Each number is 128 + 24 x the weight over its row's rms, rounded and kept within 0 to 255. Layers, rows and columns count from 0. The size above them is the row's rms in percent of the matrix's.

# layer 8 MLP gate, 512x192, rms 0.134, rows 0-32, columns 0-95
size [ 98 108 103  88  97 104 103 101 110 100 105 102  93  96  93 100 109  91 105 105 108 100 104  90 103 101 100  88 102 103  98  85  98]
[[138 148 130 142  97 144 124 180  76 137 157 113 102 107 121 164 147 118 112 106 113 136 124 138 108 104  99 143 130 142 139 163 163 150 126 139 157  87 141 129 123  94  86 165 100 142 138 147 114 131  75 145 128 109 116 112 146 152 139 168 139  91 134 113 148 150 142 134  93 134 122 155  81  91 127 124  81 113  91 144 123 140 166  98 108  66 132 152 158 123 140 120 137 171 140 108]
 [133  66 119 133 144 205 146 124 155 134 109 119 112 118 121 147 141 116 149 105 126 140 109 164 131 152 157  95 158 141 112 127 131 115 112 163 139 140 142 132 162  51 113  96 102 111 173 117 124  84 119 170 133 121  91  98 142 139 154 143 111 127  74 129 123  98 155 121 127 162 114 140 153 136  91  92 125 171 112 117 121 106 140 141 106 145 115 188 146 148 130 137  98 129 103 101]
 [116 166 116 112 116 185 105  71 161 107 158 125 108 127 129 164 141 120 121 129 147 142 119 120 138 136 144 152 158 159 161 173 173 118 149  63 132 131 124 157  98 107 125 159 135 147 163 110 188 119 131 134 116  92  55 101 146 153 121 119 137 131 155 161  98  98 128 106 125 148 107 129 100 118 102 137 131 167 130 135 127 108 106  94  99  89 123 140 151 128 122 124 130 117 103  89]
 [106 158 109  80 174 121 126 144 156 128 116 127 130 155 150 147 135 103 134 123 117 156 135  96 130 162 131 139  98 144 142 153 168 105 104  91 120 146 117 122 105  97 143 114 138 158  94 147 147 142 115  78 126 155 139 127 149 120 108 157 142 144 112 123 111  96 130 158 111 147 142 135 139 155 130 194 125 120 111 155 124 115 125 139 125 120 163 103 132 124 129 136 115  95 119  85]
 [120 162 111 164  87  93 163 139  97 131 100  95 144 163 139 103 150 108 142 136 135  94 164 114  88 146 133  90 158  99 144 139 155 136 134 131 127 134  70 123 109 160 149 125 123 130 158 140  96 174 107 108 106 120 147 108  98 141 117 156 121 125 174 112 132 119 145 103 160 109 148  83 154 152 124 143 134 111 140 113  90  99 115 141 157 173 103 155  69 145 140  76 125 112 143 111]
 [161 169 127 136  87 134 101  81 131 171 134 138 131 107 136 168 165 133 105  91 148 105 103 135 124 123 149 116 134 170 113 135 137 131 162 126 122 138 129 143  73 114 140 106 135 157 123 175 133 138  79 150 131  86 131 105 150 112 111  82 116 166 125 142  99 120  96 124 155 137 134  93  66 128 129 141 147 108 126 122 124 100 101 144 146 147 100 125 106 123 117 118 128 161 113 136]
 [134 164 111 114 125 149 155 169 136 102 154  90 122 161 137 150 174 128 122  98 133 111 109 155 154 132  84 111 112  88 152 104 156  79 120 142 131 132 176 109 107  73 118 182 112 106 156 132 154 147 114 136 141 115 121 122 113 107 130 165 123 152 133 161 107 146 104 111 117 102 101 155 128 149  97 134  70 118 115 141  72 116 119 124 110 151 181 109 150 141 106 142 130 131 140 119]
 [151  92 106 133 134 112 164 152 148 103 151 111 140 182 157 129 120 150 130 123 129 131 141 117  98 134 135 143 109 146 102 139 133 156 117 117 133 141 161 178  85 170 167 145 161 138 147 123 105 137 105 121 128 131 117 173 118 155 103  89 165 122 131 128 131 127  99  85  97 155 116 161 116 128  98 119 110 154 128  80 142  90 146 119 157 146 111 164 153 119 177 130 107 123 172 120]
 [122 110 141 129 122 105  98 135 111 106  88 124 148 138 177 159 165  94 145 178 130 157 135 160 136 127 114 133 128 129 144 118 154 116 129 181 185 146  99  85 104 141  90 175  94 160 131 173  86 180  93 109  79 130 136 145 124 141 123 132 115 123 148 126 127 104  84 156 145 118 155 117 122 118 147 140 130 119 112 149 134 140 100 116  78 121 145 143 148 139 150 145 132 124 121 134]
 [128 118 111  84 166 118 128 124 132 140 105 107 112 143 129 167 109 152 103 133 119  71 157 182  71 140 137 105 122 148 136 152  98 112 118 112 113 111 137 141  71 127 113  96 119  93 146 112 105 111 124 123 136 132 119 177 133 162  92 127 155 133 144 149  99 139 178 130 127  93 149 123 127 107 139 102  96 121 101 158 156 145 125 126 123 119 130 113 155 119 133 138 106 157 155 115]
 [170 180  97 114 128 149 132 132 133 108 153 124 115 181 163 121  91 107 108 149 128 108 132 100  94 173  71 116 123 108  97 103 174 114 111 143 147 145 160 157 120 112 104 119 146 120 133 152  82  88  99 104 140 135 193 121  88 102 136 136 123 152 111 156  82 143 125 140 134  98 132 120 131 126  95 141 133 160 145 149 103 113 133 150 117 155 135 150 127 124 141 120 122 154 124 141]
 [114 156  76  91 187 123 103 145 157 108 148 108 117 160 115 158 102 138 109  92 127  97 140 169 128 124 113 129 108 135 118 157 108 101 149 124 106 118 140 112 128  90 107 158 134 110 136 119 166 128 149 120 145 132 143 160 135 127 152 187  81 153 161 118 136 128  94 131 127 123 126 170 115 101 162 159 136  94 140 101 127 163  91 110  82  95 122 137 114 124 138 126  85 101 133 163]
 [107 114 120 119 103 158 154 159  81 150 129 110 153  89 100 130 122 124 132 119 139 141 163 144 113 134 139 173 148 144 130 139 153 113 109 105 112 137 158 106 119 140 147  96 150 135 166  52 131 114 112 106 127 130  78 116 163 130 103 171  94 119 170 162 147 175 142 136 128  99 128  99 120 145 147 147 122 108 129 151 123 144 120 122  99 149 126 160 114 113 173  99 105 111 120 117]
 [ 95 155 109 162 105 132 102 155 127 189 151 143 109 138 120 173 120 147 136 110 180 100 133 182 133 119 222 128 123 123 142 122 133 127 152 102 155 123 143 156 145 121 140 152 122 178 121 144 129 132 145 141 139 113 116 146 136 119 107 134 143 128 126 163 157 126 172 152 113 147 131 117 135  98 144 172 140 130 166 111  77 173 142 129 129 134 124 143 151 129 176 137 129 146 118  96]
 [152 109  89 155 148 114 132 134 128 116 107 145 113 158 135 100 139 132 135 113 153 169 134 169  99 149 121 101 116 105 131 148 128 121 102 101 150 141 177  87 143 126 140 133 122 110 148 162 141 147 116 150 109 145  44 106 133 163 107 117 141 135 116 156 114 107 114 127  89 102 161 198 119 129  94 137  97 123 144 154 124 100 112 143 111 147 144 114 113 138 128 138 117 122 111  99]
 [133  71 149 151  96 138 139  90 111 156 151 154 125 134 127 186 112 109 135  92 118 161 152 142 151 104 113 103 154 122 139  96  89 110 153 103 133  69 142 106 144  90 106 126 115 119 132 122 147 153 105 134 144  93 114 156 178 111 100 124 126 164 154 183 130 101 158 134 124 101 140 134  93 120 145 165 116 123 135 147 147 150 139 117 129  86 121 150 143 150 142 112 141  85 154 136]
 [101 143 165 170  81 162 122 149 136 165 186 126 116 129 184 162 130 132 176 116 135 147 129 117 143 122 121 106 136 147 148 115 143 117 109 103 109 133 133 143 165 100 132 108 127 109 140 107 125 140 108 140 114 107 169 143 159 137 137 162 115 114 139 120 110 156 127 142 177  92 107 121 161  91 141 101 132 154 101 142 136 127 163 155  81 133  58 151 127 119  74 133 101 111 157 123]
 [106 131 111  99 133 110 137 108 170 158 125 152 123 117 135 112 156 100 152 130 160 118 132 172  98 127 161 133  74 144 125 127 128 167 155  82 157 160 144 109  89 157 132 131 111  85 104  93 146  97  97 141 124  58 153 122 131 157 118  94  99 176 111 115 129 142 127 144 152 138 115 132  72  53  86 145 126 132 113  88 143 106 103 121 132 144 132 134 123 108 151 136 124 141 105 151]
 [150 150 113 113 103 121 130 154 158 157 143  95 112  91 156 137 146 150 134 154 104  98 135 174 140 139 145  98  92 159 142 106  63 137 152 123 181 121 138 146 108  89 135 104 143 125 155  95 140 124 131 142 146 148 117  88 128 151 131 157 164 128 112 154  89 143 128 143 117 152 147 124 100  99 166 142 117 160 121 136 118 160 143 125 132 144 122  98 153 146  96 126 103 107 116  99]
 [133 103 131 171 119 139 106 152 162 139 118 126 138 111 125 135  77 141 129 148 122 119 106 127 126 149 126 122 125 195 103 102 129 101 143 162 128 136 115 136 112 141 158 134 149 143 129 105 111 137 150 136 121  67  89 178 115 144 107 170 120  58 158 103 103 123 119 119 159 156 147 143 102 144 112 163 145 149 138 108 175  89 124  96 111 125 109 111 175 122 131 119 139  90 108 162]
 [116 166 102 122 156 152 145 121 148 132 144 139 156 132 125 105  82 125 151 155 121 176 130 139  95 118 103  98 111 122  99 118 139 128 110  94 130 159 108 137 156  92 134  99  95 137 127 147 109 130 116 120 144 139 138 123 132 106 123 158 109 124 143 135 108 170 112  98 130 122 104 138 150 158 143 138  90 140 126 121 166 120 103 135 172 107  94 128 156  76 115 103 167  72 119 132]
 [145 122 160  93 146 115 122 151 174 121  86 141 163 134 148 168 138 170 114 140 132 124 114  95 146 166 125 138 114 122 114 117 163  71 130 119 147 152 124 150 147 110 148 109 149 109 113 158 102 146  72 146  88 129  91 122 125 124  87 153 111 115 121 101 102 126 146 133 124 105  96 121  90 116 101 137  89 115 144 160 122 145 120 136 153 105 106 110 139 156  96 145 180 169 129 108]
 [116  72 125  92 135 168 130 159 155 115  73 142 131 146 145 128 134  91 154 148  89 144 131 134 122 169 119 139 156  87  83 121 152 122 169 108  92 186 135 129 126 131  96 125  94 134 132 106 119 117 137 150 163 136 147 113 135 122 127 123 129 110 133 160 137 165 109  89 120 131 121 165  75 123 129 121 185  96 187  66 133 114 141 121 111 125 130  90 138  88 127 127 129 115 139 100]
 [127 137 154 155 108 117  99 123 125 124 155 115 110 131 139 158  87 104 115 103 140 120 137 137 106 130 121 142 120 168 132 186 106  97 140 116 112 122 152 112 117 130 141 119 156 106 115 110 113 133 148 161 107 146 113 134  91 117 138 144 111 109 143 135 160 111 132 113 155 139 123 125 130  94 180 104 107 102 119 159 157 107 124 130 133  86 127 120 112 141 153 105 129 118  95 128]
 [155 128 113 149  71 104  81  74  87 148 152 109 149  77  96  93 154 136 129 142 153 117 119 121 137 153 124 110 128 134  87 111 145 158 131 144 106 110 133 168  94 122 164 109 141 120 121 121 105 142 135 111 124  91 148 115 141 110 111 132 140 133 121 149 107 165 127  79 127 143 158  91 122 102 104 164 152 123 121  96 120 161 118 114 133 168 127 164 124 128 134 184  99 103 149  75]
 [138 158 106  86 126  84 150 155 159 146 176 181 103 127 110 149 126 119 136 152 126 127 122 107 110 128 160  90 101 165 101 145 107  78 128 134 150 137 147 151 103 155 133 140 147 114 179 165 156 178 132 124 125 109 113 103 113 114  96 132 113 131 106 117 127 123 143 104 163 164 124 118 149 130 110 187  89 137 151 147 146 106  89 159 135 128 153 121 131 151 112 134  98 110 140  97]
 [102 158 139 111 122 145 125  92 116 124 118 156 174 107 148 125 146 138 141 154 121 102 138  96 104 147 114 128 111 162 144 101 149 117 141 116 109 146 165 112 113 121 142 137 125 149 131 110 133 108  83 160 114 109 141 136 170 130 113 148 121 149 117 138 157  78 162 139 129 128  59 156 126 114 136 112 118 125 108 167 109 154 156 145 122 125 104 116  94 126 150 138 125 132 146 124]
 [118 160 153 126 120 154 131 131 103 158 138 126 122 128 133 118 132 143 132 164 122 156 131 132 130 126 122 135  77  83 135 162 122  82 126 115 133 138 124  83  98 123 119 118 133 110 113 125 124 101 177 129 107 128 142  80 147  89 102 118 127 156 189 138 139  96 133 140 130 118 116 148 133 108 112 128  99 135 119 161 110 167 133 102 119 163 106 103 137 103 109 134 111 101 122  93]
 [119 133 119 144 155 152 123 103 134 102 123 113 122 135 117 120 123 104 174 107 102 157 114 134 102 152 100 157  98 162 145 141 134 117 137 190 115 106 108 157 128 153 120 129 177 155 106 115 130 113 125  93 172 109  91 138 126 139  98 141 137 117 104 118 143 156 136  77 120 143  94 123 148 164 150  82 115 128 122 109 185  85 102  97  88 115 102 134 178 114 100 140 120 112 148  95]
 [103 166 155 127 157 156 121 122 157 166  97 101 145 111 118 105 120 134 118 136 121 125 126 100  95 127 107 134 135 122 150 135 136 123 151 103 132  86 145 120 161 151 120 142 162 114 157 174 134 126 153 115 117 142  81 114 135 110 110 116 148 193 164  77 137 141 161 113 137 125 129  91 122 128  93 153  87 144 133 125 104  96 133 143 103 140 102 136 118  90 168 130 145 134 117 134]
 [114 104 157 185 124  96 161 103  93 175 149  89 157 158 113 130 129 142 163 152 106  91 128 111  96 158 147 105  87 164 132 143 122  61 126 132 111 152 129 108 118 115 121 162 162 113 100 147  94 145 151 165 129 108 124 137 116 100 136 127 141 119 111 160 161 144 141 138 147  94 118  76 129  87 100  95 113 141 145 161 129  92 133  76 158 138 107 164 120 116  99  80 144 148 159 100]
 [ 98 109 157 138 166 114 139 154 115 112 102 127 136 112 123  92 155 109 119 147 142 130  93 141 120 118 139 134 162 111 111 133 100 154 124 146  68 116 124 148 129  74 146 109 167 134 134 112 144 123 148 184 172 139 155 162 143 139 115 120 152 154 126 110 103 129 130 164 156 105 158  86  96 108 156  94 184 123 117 123 105 158 110 141 106 111  93 173 141 165 120 163 129 143 102 117]
 [165 158 150 134 136 125 135 130 151 107 112 135  82 125 164 109 146 179 122  92  87 130 131 139 167 115  77 113  92 125 128 138 158 138 139 150 123 165 154 106 118  90 123 170 136 144 113 179 115 181 162 162 149 122 118 140 151 147 137 139 111 118 126 114 123 139 137 142 111 129 129 159  68  94 134 121 139 148 160 133 148 136 118 134 145 152 132 140 108 140  82 122  99 114 129  61]]